Weights of a small GPT-style language model, trained from scratch on English Wikipedia: width 128, 3.5M parameters.
Each number is 128 + 24 x the weight over its row's rms, rounded and kept within 0 to 255. Layers, rows and columns count from 0. Numbers have three digits each. The size before them is the row's rms in percent of the matrix's.

# q: layer 2 attention query, 128x128, rms 0.0806, rows 0-34,64-98, columns 0-127
# k: layer 2 attention key, 64x128, rms 0.0708, rows 0-34, columns 0-127
q0 050:132145160149160128101125134144119112123141076128104126132120151124117153088114142115075128129147180103158178101163141140140138147179147121121086127145157112099130111106112126144162121151100112152130122128114107131130129134133140134106082151149144135132140156160135139106161168148152095146142085140176137129140124121178135212105152153126151134110139093134131126141161096124166156136180
q64 079:174148143152136138134119162158143104085097136133125132126159152085113135119097143120098180128156122154152155110090108147106125155155105127105125118134162167116115123134179135115131152128161108147122109124139072108155087158081106122165109147115137142129114147126131121130155086138111145155110107094129147110127125101143139130103141189107166145092161108117124123107094135168084094082134
k0 143:103135097088132121105161146161158150134090135121164140170095122110110111162155133097122103123107115141100139139108113152150147092097118155152125064144138086110111134129127133086162104151135118088087133136118125133162110144119142125145139093134156100155153091103106124116156132158134128125092135121127100162162076120100158157168089146140120138142165128106125134099121087075111148150107
q1 094:109139176133126137156136121114124131097134149119076141149134143109166142103086096178160127135159207136131109118165156079146106101144143059136143121153148119130147119128114126126103157141125186152153149137142185122123127099168126152134173124115075113109112079155136144122138137115134117121145102142111151124108161143135135131119139147130135103163108132144089154145143145143147135150114
q65 131:163151169168119155148111123127110115135135126116098107133127180150150121087097111146153125134143175125157132108129143096145112164162154098110141162122115157154155120158124099151101164129125136167174127138144167138118123127153108128120151122117095152053074103176144136140136111144131109131150103143125183122113125124147144113089163144106128107146095117144119140158098164162110115103139
k1 084:163125152142104094191109139103117099123135149117132102117124096136103134172142150069118125100118085125139125157069086132105153127130161169147131105115150115100123130128112133108118087119133125126075120131118101153131096106070107086141100116106142087156128143114119139130116100152143130116112151092138114091142111098108135084144129108130104165127149151108129104130123135102090084090103
q2 084:122129150090139131160139148133116131100142129131118084180087113104117107128117147138137141117172179168129133149136165127126138105151140122153133090134133091100123104085099106110161090143127145103109100123096111129153129142165145100127135117132123132174156072123158137096161163146148133094140129133158122181159108127147139136159137179146133126117161128120099153104152099076093167114148
q66 105:107091121092138108130156150124147139116128134107142111174111086133118126149160132127132136133150126133113110154112117123112164094113140140146096087127130095098154100091114138099152117118152130067098146113073115146138131142137114142125093109107124145181154088109159148063141138095143129104122103131148109171139091126085170152163101158142136131124133115098103136108136101082119174157117
k2 085:138154129113152108123119146151118136134094140129115157174153167081116140135121099159098115137137132126116151124114107161176123153157119138099103112173187103168151104160146146089137118132161131140114162190165172151173121117116131134124142123176133112141108147111107113126138141152105130144103144139158124116105094133119094144125136086127166142152122188154183140120124099147116119127153
q3 120:129158166103131132165138126131142137092125152115085131151154131094160173125098134165097129137182191130153131089151174086124114117141135060146131101143176119143128154122155158105081143130109180152140141113137128104137133115151116137127116139131097105137124095159119168105145128092144108113147074106129152114095143112124124161118092156145142121142117112166110129127151140123142148111136
q67 102:135137168111110127112085150147147113079153123102103085124128186115137136112140131147149106155154163103205117108139169087142132129133146112146118129131122147104134118129127136141132147127120170127155129096141130167111097110138119116110121102137099125088101101201111129135104145104166099095158072100113143151119117140118136144118111150123121131105116126181109109094153171106130158110118
k3 105:173098109147119136146086146144106110120089127079095132177147111129126131144128106174141177147152118152120136163097135133116122130163143116107104132156198126150156085184150117120088159102164164150100131147124132126143120105121134120122102120120118133125109126135136173112131115114107109136123097161167118117091121120131150096154149125110167146135176190134111145104102139149145107117145
q4 076:093088069131130091098124164125134141187135140121163193109146116164111122167173124135151116142106088085083122123146120157140118108100112152115170156144115122139157118170119145124127100138115146119123156095135127124140152169090099138108125130144159086113117149144105126151122112120107126167109166162085096134124116147111141116136137089107117137142119148129160091115131126136150121172108
q68 093:098116099144122130116109135177130203152129135111098153129154140144126125138187113145145126097098110121132128126114131164155109123111104114102136170126150106182111118196101095110128130113149171158128134137103139120105122127137135148109134133139146097110124137152119134171114110134125109175097118144091116102129104119178116083128163091086111121096139154156159154149124154092153102150124
k4 081:141132142124164151110153103080137119147135149124152110124109127132142124077103134125140127147141184108097123152169143116107150147130150103158133142090055168090115154098083120140138116120109100123178116107097142107124194134110139116122104138093101150081134119157140125133122156113127130106160114163093147141130142130122159152106116140132125062154088084119111144126142113156121137118113
q5 103:158117149131123144133135129125150109094101125154154094130133079103119091146144182069130132120139102150131140163102119156106153108140108200135140110122121132134115149125119125117152113131110097102111112095124064112157122162082118106124116095141161163148169157108139110116146118154109115113113149138157110133167108093145087130152117156150130137077166128097143149134128095119084138112156
q69 086:113151150111153094119148117148164165124175111148137141138105056125128121137146137139098149120162092119120107172146103142113130089119103143127163137117124113092118129120117101106124100109156103083063117099097100113130141122087148128134103127172147155157169140098183148097116135144095132131141106088172101132114111137129150104150097168114130126108152114101097112139107130143128159146147
k5 063:102087116098148113098129118141101121143095116141167133147094141145131120128126134111136095124128129148080168159183094159150151113122133128123101120159102101082147137125129178128159095148136170098097112128133164133138111155151119133131147101134137122134125102106109147096117144118129134160092164142120145161157083183083137149142105124128114134139171172143176095117151116095163149157115
q6 085:160144119131101143182127078114090158122102122160168109122130148170133123122138111103059103115105115120121145140093117129143095137111138183153121122096090142187165139126110113133137096098138101128104143105171139177145115156074106116125136124136149135080141155121130127165119135165097140147113137159079119130162103113133117104144119149110113142117116130157110144160107134120106120101104
q70 099:119158147125199119151169103140125154125101077098137099148143097129106093122140123124107145160127128148136116109159113141130120104120142126128140129155135142092133098104151166094118105155140072122094103153154095129157151140102139116137125139104114148144156146134105101112133183113141177131106114118158142152127142132114123137130038151153162150159154101120124167110099100137137129165147
k6 079:126088070113137113106129108073087096138143143117108182140163100135137152131169122138098144107103102117084156142145124134124122135116154111151086098142205134155117130090131115133132141150163156145119127141105160088138129151157101101119096124170152130126120123102124132085109114071126091129122109159157108136125128103119096123181091120120116141158120137138104103134129121145119134154154
q7 108:163140118143134128134123132143121092138097095110165123131119110100113090123160143045145135092101086134115137155089099151137158115147128145139163109111121125144100082141135121122134141161119115128077112145140086128135097180084096139113154100124151139126158178112130108119134111146126123134091134137138115164165093115189114138149114147143128139138161130119128144090143125098081122162162
q71 072:148102109106125134105131098121132123149150108117167129165099101089171105158140105087103096094101096145139148163127078164102145152114149167132099106161142136115111127140153154118156134152146114111103106126130081143130114148081055092123136126115141132138111127163108135061126134136103156121102082076135092139149132154123150098124116128143160144107138142095137127122143131148114149144119
k7 076:117115119112148136132129135175127141111115124117133186146116161117121129114165138134123161148139092130086171140123121133133130107107115136086141139175137113090152114142154124155138113152181140114114162119137137133188141167124132133120107130166150096132114154086106114153089170126099096167054174141151148154120115124101130129165101127124108150124130133129152094113101112107159116189130
q8 099:105130098113118081092071124129131147166154140144138147120083113109088134102124155144138136122129099123124077105138147106141126166113099108117119158137140144137137126121142147174111107107084109101151165127100137137149193130157169143130141115126129110140102119127112128124154122138094097157130138143090145129112137114091161121113101097107119094178086118101182096171154128147159141143159
q72 108:156119103109126121070061134112088113176129109132117140114125132137101126114151182149196127129148124119143124123130173104142154131157129140123114147129108184110130130152149134138123106126098143140166126116112132109121145165179135124165149100115125111122080139155115169163149147122146094171133138162105131113108152104120130092111152104140102109113092130092171109125148140088157126111150
k8 067:140140105095073161084153124129156126158094076121159145120079141160118131147104110070121164126122093125110109162117091112141102155108153141149124116141117123137112158091096131137127120148112117106106141119153123136105128147125129135124137135124176153120149166130110076129168092169135151122085122115128116090150091093127118149093102162145173160113106122134125098119162116126121095163125
q9 096:155102146104117166125134138133140096148122110130174101152152107110150111113140141089142122071102106133103127171100116137113196129092122147135131113092153121174109121109114117118128145188115109090127103128134112110146122146095129128139161098114156116122158150102112107149139109118151099151134132171131125170195119131140087128169135135159094152142168122087113112104113117092100116115137
q73 099:129106091104166136156168116150169138110127151144155132097146131151108103146152117082108122133114112147108131141104123164102080133107110143119096082128147095153136135075107169104165138131153104100114140125119104141124179115109128148155108119113163115182117135095116104112125095092100126143119140144121096177162141141084154152172114125142132136135181142104113130138152097134114149155096
k9 060:105119136141120146171146127085113138152172137094118092125102099160148166112150089129188140130123134105092109085130117141127142117127113111121156155156117138125148109147161162147103164150158141180173138127168182135124119141133117147115135128123088156115140137147100160165093125131107115134111163137169136087115141134115100108098184141105096104089101117119131138136124129141165131107090
q10 125:149145127156180140127140130135100090174121106160117132131142161137132120116089126153105136175164137093140143108162122146129117139144114113157108168147107121132103136136141144195145111144076110130109140114138134138104132124127092122077104170154132205105129162170151129117121154168103137130136151103099130113109158124169114123085164147115150121113121115150141106087114128145141154144165
q74 101:144141162166127176140150119120140133180112092138098103141163150110119110123115116164140140165167119109133124142145137112117132128182133118135175174125108139118118124169105144118115135119129166148135137111127122155136116150150121093148126170085139120083116133173137139164102166156133142176128113145089125113087161081177111155094128171139131087114098119157147141149111151156123098125139
k10 058:130114103119119133048133090100110105141136080139093157099068149123095074122130137102111112108114115110135143127139144151094132120140129190129087124119120125099115110131163136126135105107148107110132132117056136118125136152137117075118115080097119124138158110126133102099182133166107100138141109145132136160130121111120151115143151155146138162104105118089123096128089126108116100124136
q11 087:146118127129159119118138112076093125134151126109123132104119160151118098153148110141124102118097148152142148134166104107181142153156138126132150159163095088094150075142128133150090110079120121133120099097145166157148103131128118107146113165143141185117144106119132107079111129100154119098106133105158122126116123123102139127105157064135143123131121153144116079119144154161128172171099
q75 114:158113118154163152112135142122082121107107118156112125115130116071140092159125168140148155129110144133098173164177128128112155138113141152138139144133129123103106126134154101145160105116102117137131087078100073132136138161083126096118099120140106176120137144085130167070120165092122097118134117090144132146098113148149147140112130162085136125121127083124127136106140165113109155117147
k11 098:123114142102100109078122142147167152078133054121144175168109161138150103112127148136090172136158086141147152149143101132143092145147130148145097128128114174130098124123110126092148133131148141118085139145121101101130117128123129101164100130134124117147104138113133110087126137152098183127092116136100121122112090111100123149135098180155131156115118121163115095097139150134154125162153
q12 078:107151121128098094129124148130138184099165146091128150140133135110136097126113103162144102131131133145137158164163176102164122153126128112119136093130151115157118167110136167089137163130183176120140156141140128122135094143143176123107155100144130048121150104126118140170128139112152107120126131109098166138130124137109151126139124169137096140190141094151128140104134168116114123113106
q76 108:116137159154106133119117178136129124147129142088107153096114116142133163141136134179143149115138164139143120118120179096154111187171130116100118139119117128139164135138154168162071134108107154147171173172150180124098123111125088127084161129118106128091087127153132114135129141083115141098148160161124180100119121128141122093104147114148163113137123140138130141140126162134136133115129
k12 136:095156090103111125154147145137146141138157163094166143135135084104122139149126117113117093104105111113095120113094108117144106117083117120147118127162142120118152116123122118116123135139154095091136160144142171139184138118149115161138126148137186114161148132114073149129179122147147135106087201155133090129153098125107140130153107109140104125156138133085158134142105079098111130135105
q13 069:122148131094179100158144173157178133148167099135083125122099165131098112156108154118118126176083137174117171094091142124140142133120147124131140145131138144117146187131139160136115115106116144125095144148093101099103116117171097145191120113131117122142097136166148136116096153150116148114099113133119152162127097109095150156137084149103125152129130124123122097134104117113159141136129
q77 082:102131107116150149109116189159161121117142133113152110129124140105142152091115105113112145126102080201122135130071135130131136158125103137096130096147148126117125208141132087150115120137146126121117173143135171096161118139142148146154132117140144100115140166133133105122107118132114140112105157098092128136128094130099103151187108108146148130135137163144123140120167083105100098135095
k13 158:094120111160158154140108110142111158155118127133104125107169124119122119146117118144124132151152135119133117130156158137087098122171139067108177165086115174098115103084111105115135143130126154132158137114100105148098149107136146151146120166108077145135144137132171142122162109114135153122161099089125132112120189145145135118089130106125107103138093126111117162130174164160152102092106
q14 114:130140131162080112144123122110156084138130087136127098092142128159116124136126153083086123105116142140135101127142121126063181125132079170129123107127102141166145123141113103153124100079108164136170102115137095136135107147134110085096103128128164126120137140101110054099112098137110126130163159107101133133168105144162097117102138134142130121143154096129153089127128122160114125121112
q78 102:106105099174103075122096148124120112129154116101132146125115103131106167150148141131172135115129087126098152136121117125126138119148102077111118106137143110128096124130100115108144138167156168130170094119141142105096124169102114110147108107117109095161161093107110157070134128115121138147121156137135118114071159160158124140111106127125129150116145111091129133070187093128142172149126
k14 079:143080154134136159111131131089082111144154181152114118090150140136141120095097102101116111164113157106122105141139128132146117143112099126114127147107091191142169111133144151129141150143146126132092111110106110156124123108158097161172169128096135158112144156144164117119110121110133117133113129138101142110151159077108179122098164125104122075099116159153097143125125175147129110114152
q15 066:079068118146128092148117133125151093185178121101075128135126152137097124154132132110132140148113124128134125136112153089135162109117126082121134159120141156120116091130117135105146123101115126100119082150102085099136136138126119111108159109116134144136110108127155153140127134048116162104149157137168096150131131141147115154124108112159140085116106132097124097111078166133088117102135
q79 093:096087130140120139130131099093119153154149071111120126162111113161112106142153131148146115122100126167085176147106126121136161112096108141131107098138120098144142118162130116091130095159116108131095120124141151136129163174151087107175143133097132127163120108083120168112123126108135149146099131135147100111172145139119162135129116098131110167164127163114096115121107133161153158201118
k15 127:136138149126150141130124125140119134117141140155099115103129162117123159110111104187136155139150137158167106154181125095113118146170117105113144160124105181146092148121123142163104136121153136158200157127090104142098132125152121144125125167139095163108135133145136125157115115140115119135178098137125174119078123114144129122089159147144143078089085126146154125147153155144128133085154
q16 081:104145166177109128112129154165136097088123124106122090147122147081125152166112127169160158109172116142142117118136122134098096135177118105147061127157161125111123127111128095115141119113123154118136125168087161129159131136112140118090104097093137127148114165159124137138167152148142147122109165123132113168133110128129158082139142122156158134166179147173143142104104129128129155119135
q80 109:141137126148153095159113144138130129085125121135153124135146118109094150141142154120106110121136141139101186149148126142129168113135121122138138096167132110088081168084086162102135103102153136121114100083121100129120118124103133135179072126145123085162115106112152105118136154203152140102097128149110099138142107133134164139133101157092109094133141120117143151104099096140094140097107
k16 108:116132143147146178119167140146103084149167126124103115126124149124129144080102139164114157151137131112151100112166132127135107129152114095118149179066104143145142107142127119147098135139109152157151106123108146131079170111162128111125130157121109115111120128157163151157129123118161099135172064118161163117095159178140147108093121128120132108116104132139115127125134173137175137116171
q17 086:133102103136166130182153117145131105154126158162149095144116150113124102131143125167141113192124121121121170123078090141135165145087091132144172134155111147140118118103124117133169141134159145108097114147154097147126090126116105131141131109138119114132137152123149149147162135131100119141146134087164088124107085107119124138093122122109087132073135101134127114152172116177084138110093
q81 109:133110126133128127149108067129129151137173093122080107155127064105162111115110116133135120115134139121152144121097092129156118114116199091170183154134106145151164088152146167105076157106128099153103124152122113136125128109128129121112135101099116125135126135100108122111094132125148127104153129106127104135176108168110116118159131104150134129099147072140125093148135133156140095150107
k17 102:148090112156174077110127152119146170103102153158179149142128126132140120119112128162131116121094128181070122112140111150117123119150101147148107114150167142115104115120134134119136120075096116108066170144141112108138118127127107153135076136167140115121137133108164136123159171140122133168121078128145136140116075102141102137118132145123129123127138143141117129161079101129131175166145
q18 087:096131146147120157107137131155175140114132141118098100136123154144157175108130075127131160161120132125161115135093148091153156127148083163160088108100156133117086119140139134120127125199107183132161141151112100159116108111124110132145129101143117145130158105110150092137207115108112141125112090116150119116092117133135115137135136163130125125102101155163102134133164160124109116096119
q82 117:152136129125161162123116144138188143142111166119156113121135171147147134087130121125118162162154135135126090105111145146129108167158154126178110115093115135108148140106102138139111107141087140112142165124140122097133104151158079150152139149144153107126127129109098082173157104133108137101132166165104161126141109139125139127154121190136167117161148140149139156166174108087165123129125
k18 110:102124133098138124097133125132107111115113093119119103120098102104095114120172121115124112092076158162150130102119145115156160127121093114161114171149134121109144117128129151117118146076148145154115174160113180210138151118109149116180105103126121143122137117138157174134094144090148140140076125141152118137136114135115111188155115142153151137108096149113104145096127128128098132135111
q19 081:117102117079106085104131074118131122110138056113124134142159163136175107137102122087133121140112095112103126134113142100126137092097126095161126121128126166139177098102121140121158127106162124111133087124133115141141130132151137169107141115104109135139098138139136094113131122112148135074131106111095155144113137120061163123138120068141099118121104159138125132153161162163129109165126
q83 101:124079123142135110167115129103128088083138100125132115151168110158166119135109131119126123133142111116136146135075125115132171110120137109174144118127102185133194122132140160155124132092136112157121098140146105120109155091174128141145106162106127147116151130111117106100137128094106119079141129116119116165155140168069149108140151119186150144118127096122148146167158128160142120159120
k19 092:142125122111163169124162139089082121189154116125160155115127144142128157154148161120139151126121106123103189144134139193128106106148114115159135167136118103085065086137147141104127142142185096113130137094136121127121107141143123132136120162159163127138119109123157077135140146117100186141122105102109113108114148114079109160097123148140141101135115125135114147129146125135156146141137
q20 102:154135135136127141130135127132090141105112153117115112168132120105165093160131118114103132123145169099103169129157114170177120160100133126129117145164114122150134129126121082143155095138157101109121133154124143106144094173130106141106098125129147181087114144167083124108096148113128068179125167162140120112145114182135142144124146155129129109114155143136115130166139096120132189156141
q84 103:149126143130146084162108080127122138098123129150120129116170128119089112115121171129147119135099108129117119113158102166155092125110179136131147149101107146175119114133118132149137081157138129122133128103080101134100136123149150140122094103139113149122170157143125097098146163127120091140139114111184086111101137164109158166106115172090135105134085121109143165125121158132115192136146
k20 106:137100143142159127098146109144102129123182113130198094119079160108162130120133120084080133155162149131139142110163113172138143134104115078157139136129133119141111157151146114112138121123068089114131113158146126083117105141138091128065100115139112137122092163137139120139137130144149132121112104130097141135132127155126157139087090124146131164154167118169108105105126135146135090134135
q21 095:097154131149148145149157102109123136144074084180127098139127126150136114112114137104089103162120110131123138135123133117096099109123140164112107121137128155085131164109129117127124116124098176124118131104113119125169096120106112115134145141138130091136139098144108124139134160114110140120137144068109130105164124114133101109135138113087123107113089140115178087071039154135096127092155
q85 110:160149169145144114141157152176171172134136151157153120126136159128118116099106144165132135136148147096123126112142170119107155125179093151123181136155130115076102130152129165138061118118089140117139168158115120113163138134124126115131140131104153113123104147158127096118164128158148160104108162158104164131127119105143117129118108141141135115122114110133146119133101126115138051085103
k21 102:124125111128098145123100144097110139163144123086110117167126073129156092155175082171139146112087135205128117129114123100126128184111152125126087113146146108112175128128138104137138120102163162130110102135119136143141127149123105106146122137131158114117126099092132154135150103137117123119129155107158081141162090121142095093173145166158127142142146168096123141108133122110101165130127
q22 078:107137184113187086103130167161134145162151112151136134147076113113095162140121107136168154153127141153115165105155151112129128120157085106138112112142111127083107151092125113095158126134113127113163117169097187113080117123114144131103134111127072137151122140138119180163153134156166144120120105098131145124124107140137165132140114136156119097143105107141101116136137140134127151162110
q86 108:138149156149140110152140152089105081113132120153162109114087154171151142163100133147126150120124136131159163139131145124152121146150172148148086134129088161098105168119135152117134125133071097132110133140167109160091121153137108134125171184130112133127130124118134145105124156114160137107125083095111158110157165126122162143094116142087149131182152137118093175133127115146116094143114
k22 093:124127091127127163100147167172157153151143127116150106125141115106078117147138129085115150155111115124125146140127093149161119136142094134143134112135157126101129110143126126111096129134161161164117154088103150107126125089173124111196088098140161103115134126124105132126152083172166141106095107105122120155124114118104155126160074125137116124090151096138140100113119127078167107163151
q23 080:106169113119132155098082146130139149079144110127117132112149121109120121125123124150136154087127112141124141151115163097133151108146160122137108136108173123191149148189150172083124127163126151160098126101114090134163165105135150093115132107151145104132135132142125172118146122104159091123093129117105172145165147126125121170128089109111108162132149112124132160163145125099152088100148
q87 108:140194183152173173141099166149145130144130095082106133137132138131122121127147132184143144135169120081138142157100183118142134170168124144101124126135144157119143138124143139134094141078117113124111151112119143127147120103125122132137138130130146151064100134172172124177100141111115169114072115127141134166105119124147132126113089110146133111113139155126139140142095113134143118115114
k23 100:110113099119128109103135108162126148181139150117123173138078091148142175204143085085140144086094100130143094120115111113127123100105137097134129119134109111118159153130134138149078120131130127093140111131113169127139173130127150131140112157133114145137137118098106133105141143065107124137143169107148145130138121180113140160127148125106130139126134121106190146162168120127158114126096
q24 095:132137146169080162138153140162126103120126145132134119086165123095119164137147108110138147111119123094160145097103133139158108093111139115122128107129155137169119154086122095155165126131085102137110141118179123116132171145079125140113189118122123116135152130103150118179107124116150108148143181151112093095151152106144075135100158151122084145161140120127092149140121111107153126119135
q88 109:097080135137134138157158116072118112098155144119138100122144122141113110157163125087146122125120107134160098146137085146100112113110111081147095140097124147122089118120117110123153124104152123113121100147116136136100092136173163157114158142142128145151144072128192122069149151087108166172128089156126097116143106137093099115111137113148140127119103136113168139149124101143138146101107
k24 110:153139148116157123166092123113169089151127159170097095121109129136123149128138119131151104143120164107085161123135119128155110131138107132083180134113137116180135152131158161107115128136146089123163145146149132101063163135089122157123129109130117117112134150092125172130086151117142089125145128115130161137112141167187154064132138156112152098089135120135101110103135134129128132128111
q25 089:177115126100149141130149145152108073144096099145117124121101138124153144143147144135139129142120131126135158140159134153140162136144163106140129164141129125082082087099165145122124139093089108132109098094114112131054177151149106092171148150133143127138096136166138102108074162149120181136110095151128122136122144129159106153112119159101125120110097119134089114115111110125156137118152
q89 109:111099129110131167143100096103126113120094117142128098127099106120154109160161136139113120141105120114120135151126145146111143135115166124077122146116088119146170144162171118141127139141102101134108159134143143182088119134112154132088109111121151117101119164140098098096048131120144119151141124128098191174157141130136132133131145121123148102194147125157105086166122138140122143155158
k25 101:149112136137153083133118132174151107127081112116137137118083142175107147138107146102136135136157116085186111139137133106135152149132142140118108110163124108129110120139147136117097087102131100124098161102118122110136102119143058117133141101160158119125089092133114168119123087151120123162099165092113100125155093153164132099155131133133140143097106141093136073091092106122138102113122
q26 092:143103126135140142109125091104133150142097108136137137099135139183149099161118158134126152108105102147125132175157115169143158131159128126108131143159085113099110131164142131145112117109138088138150081100123134078096125107120131129162150156128144129142120067090145082125089177116124159142161120155161134125112094100113141099119129148128160118093108115088187100149147150142136158116134
q90 090:131143131131137101151121078108116109120100118197140159118125112206136102102077154120120137109150161103122155104197105120147139110126152160138122134133091111200163144102150120131117130136088120154155111134161100119087148095122152103108130159154105150095129148117104153158141144118114123131152130147126137111133139128171144123122130153102132121162133148129123097157146150163102154138126
k26 092:166118146090113090128143134095147105065105109094146099163115151123115111140132149081100129115121076130135112148121122125145155137124155129167083109114138129093097130118118129101137106155132168149085136115111102126157060141115144129160150078123158087160121138119127102119111105140081141132121163131149141115133102087090087127121071135141130149127163126140127100124130128109126117086131
q27 090:090134137116099122104124206115141171105121150101111121140146127105136153116145082112147139122128121143143131146106109121097159082164111104135115157096168133160120090146122150104121152176148158142166140160090108159113150114123138134138116124105128106149174065145124130123170102176139143129120118116158126089096159128104136135151144107128107118118113130158117146139178169106153120096116
q91 105:108148138124095162118073162116153169117163095089139128137122114125144114093135112118130175103132101149125114081102168077104134133121152115150117156149160140115174120140136091158084114123106112168168169103085162114138124149160121126134161104139132119130118092128115110174129100150123142106129164115110142127161114142103086100149148099150157163115129135110122154137136092093114119145143
k27 097:088157136148136140085160107119109161133085127138138158090121106138095187136160120128146102098090122139124102142155111127133105114114095118101165146121110135099149121099055146088144138119152116110140121136138147176151139112119133154129107150113123133124158111123113126136129128128110134136140135139139096115113178125136128118113120096138127094154084159073137165050175156134123151149106
q28 093:155167108136149128089121098138114134137134067119151145123160129148143106125123112134146110135095100099160128113113114100184082144093178183134126123117143150179102107167146158140121131136167117122092120134124099157156131135103083144146169132158116137118105170125137119169121111115106158115094120124078133139108136130134124148111086122081121132133147146094128089128124137142166116161093
q92 101:113124156114176178084115155133145112146085143107114141149119132135104142126125118157189145125141105150136088135106138135148092207152107146117122161134151136138122144119109102150120120051134115097137153110139144124134146132132112138121138126120142155131163125158162110143108136111105178128123171145102103128091092113154129126164099155141146119159130131153185158103151091099138133140114
k28 100:125131117118101101139108070111117121148162100149126168132120112115160119114133126089116132090104149118103154123158134114105098131104143146111158118166137133141126149133166133126086115125174122128124114166112150109106165130108172113120102101138118077162134128112175132143129136107196124159094152140102128131138119144124094056140141116118099170111080109141116129163162118171136112096114
q29 076:095133086079126108108135098090159092161160155141124105118117172123166129100132130136073068124139135155141143110117119105108112123103107144127145117101157185141120181137112142097113130110097120133143147085174145102188138120111090146164120153111143154094149119115117106120125133137104135139142161108097146119121161121116112119123139103120139177131111145121096099170138110121155116122159
q93 091:121146115111116117107112110153152170136142123089099157140127098133064105118171134133135127115128133142124125136139174125118100092086133080158172112126142132142155111142126116108072076164105138104107134130105152108143123132127104098156135102127108138147120180117088111116140124088133104129094167157120126149172136194126149145165098150164151148139148124103130129110120129089158124165123
k29 087:118111135146155111132110096110102127165093119108155152109118102105175134111136146183153129134114159093132107117166145092129158157160133138121128138104127148167136172121090131162121165083120107128175112117147139118103132118081140145096087143135114135140161133104141139146101117104126102097157136133107100084088139127142122146114186184156140097152102120131130144117126148135143105070138
q30 090:132085128154172129172127173162122143112099137147141123144130117122097120136133159128099156154123105125131157155142091118131127152109130100118129144116120120142085132153163104127160113110078103140105128120083113121109127121159072122107102141140124110146143112094111151109152127172062153127134134103116109118135163185124118181130102178091168097145132110110129136102121145138131172095156
q94 097:122116090121088092091115118144139170144132144139114111144115101136143109163112127130101170098108123167155127120147130089162102102115121130172124099155174097137154094165133118135141122144122112162108143146150135116140094151174104133102173094162127077168084150105110188116171125120137153139124112137099148102133131139097108127177101100140120122154131131153085121139125147142112139153133
k30 094:128129137141122104169095148117122120084152131157144106108163129116116142084093176172098148154146137178125099115125097104110131130143129130077081157139120097129115129083100102162117092111108153133137155140119128112119108109107116108134124167100108128098145148156132088097084144109127134145143125133141126129119129116207119070115177113141108124114143140145129132133106142132119107072154
q31 085:141112148164181117088143165139138151129126133139130093126084142123116102119147109138149165099148129140132131170124143143110154104172178093114114128103125156145119092106114177098137111126131155142114147137104138133078145130132108133117119096122132132116151121135139184125157172146151127086094122136096136156105106102123152120127147124153114130145066129159119168177191127105145093108142
q95 102:106150140147136140157087144150165126133114126139117163121090125181122156113120110120142152108133125148163119129069148102134151150154161121119116108124115165108146158116125162109110139152096144111116180107143137131114102125161140138151144132111119107091147138213107097116138131144139153059094142134134151136125121143113117155151115134132178129130100177136173158173132107153104118131162
k31 089:101157103126170144084173125117094146112147117097131127128107151109098180161139112072102112098138113111107103100123138148178116121160118077135143135145145116125170083116095097138127090104130094152133138144120150159120130106137119108134154145148154117132130083086135100131158108133115123142148129138095119128166130125089169125143080128133154132114128102150133158090120121101163092146081
q32 056:125141140147103155142108106102120153103152125102095146102168130138150137096105096146139154135133144103142089117143139066160109127139145074124141161094142167165154144139108137147082167098124144176178148122144178136097137113152154159133165122109127124089093123139136134126115130112147143123137107168115163109098166102144123093111124126111122115165104134156108132158162154165153101137126
q96 286:147140167168119145161106104106127118136151122134101130095153145156161146094086117158134159131164154119137125112134148110134111162155134109128139185120112154152152115137137120173084178109117133175175138143148142121094132117147115133125147169109109146073088149161132114155126119104131135124156113133124169104101153123138112101079165133116135106117081113132129124152114170188134104123141
k32 126:146126165157111149126129078079124099120158112138104116100143147167138120099082127147106142134143138111161121122150134092105114153170137120125130176124070177133147130133123139178105158102140128157172093118126098099091139111104121122108118136112079125095121117153163116146105126107131158119168097112116169096102158131117129135083142149119129134103088104141103113142103161174136131122141
q33 060:171103111130089139096127097103154146120135080121161124133148119133108127124173120097166121084109086149128094141083097122133155114119079185144107130081090131158124070144091137129104116135154121117134126090127096121118141165107154102146125111134159154115131136076130125165161132138113142100116158157125132142142106090135124119127142096130082173113133134164134083133150140124129113136119
q97 124:155142147168124166150133096110142139138145131137116126104164158174147139110089112140139145139151141126120154103122159139141105144155117113137139179123112134177124119146131091156103190115106161153184150127147141112103127116160118131121155165089111157063095131145139139177125106116141130127145105146110171108125158118146108111092155122121127115111076095141130142152109170175134103129141
k33 093:137130146145122129147110116108119121136142152137077125123142127160165145066119089178153132132143175133119127131133121110110125109168146095108150160104119123161158135131109137164123157138121129169147128148133146130090169116140121149125146147132079148101123132173136157155088131111140109117167084155149163098086168107152128075086176104114118125133127141169101150162130134157157116114144
q34 122:075131145133131105125136171130127123130123127093065145142131134119125140138105140182121125158186176100138098097178175099127114125150159068126107131157094115090161130117149144139110142141098152143144158131127162105126163127187120128103139152119112106149115120176131137102121176123138121119163123150136145143099169169131136132122119123125149101145133130133150120105150146137148168149161
q98 087:100166131116133152141109149150118124111141116127093111129126141099158112111105110140127125128132185080161087120158155097144120114144159079085152148134121177126141115162145099133109150119158141154142123120116118139123135108181161120127127135134114132075097127212144106162120137145113107145171098127164156151112151126159132111096143141144141104098104113154112164143124179133138145096143
k34 118:168136138121130160128150119145143162110113122143184098137124111135115091166133146086134115092133110151107144159109136154105133105128165135151145085114121094098110111139102101089140089117131125100087124099103099132141108166116129113112124088082174162136119110099139146141171123160138124098129153132096112161170085149109170095163147152133116137133149126123137145115107087084086116146134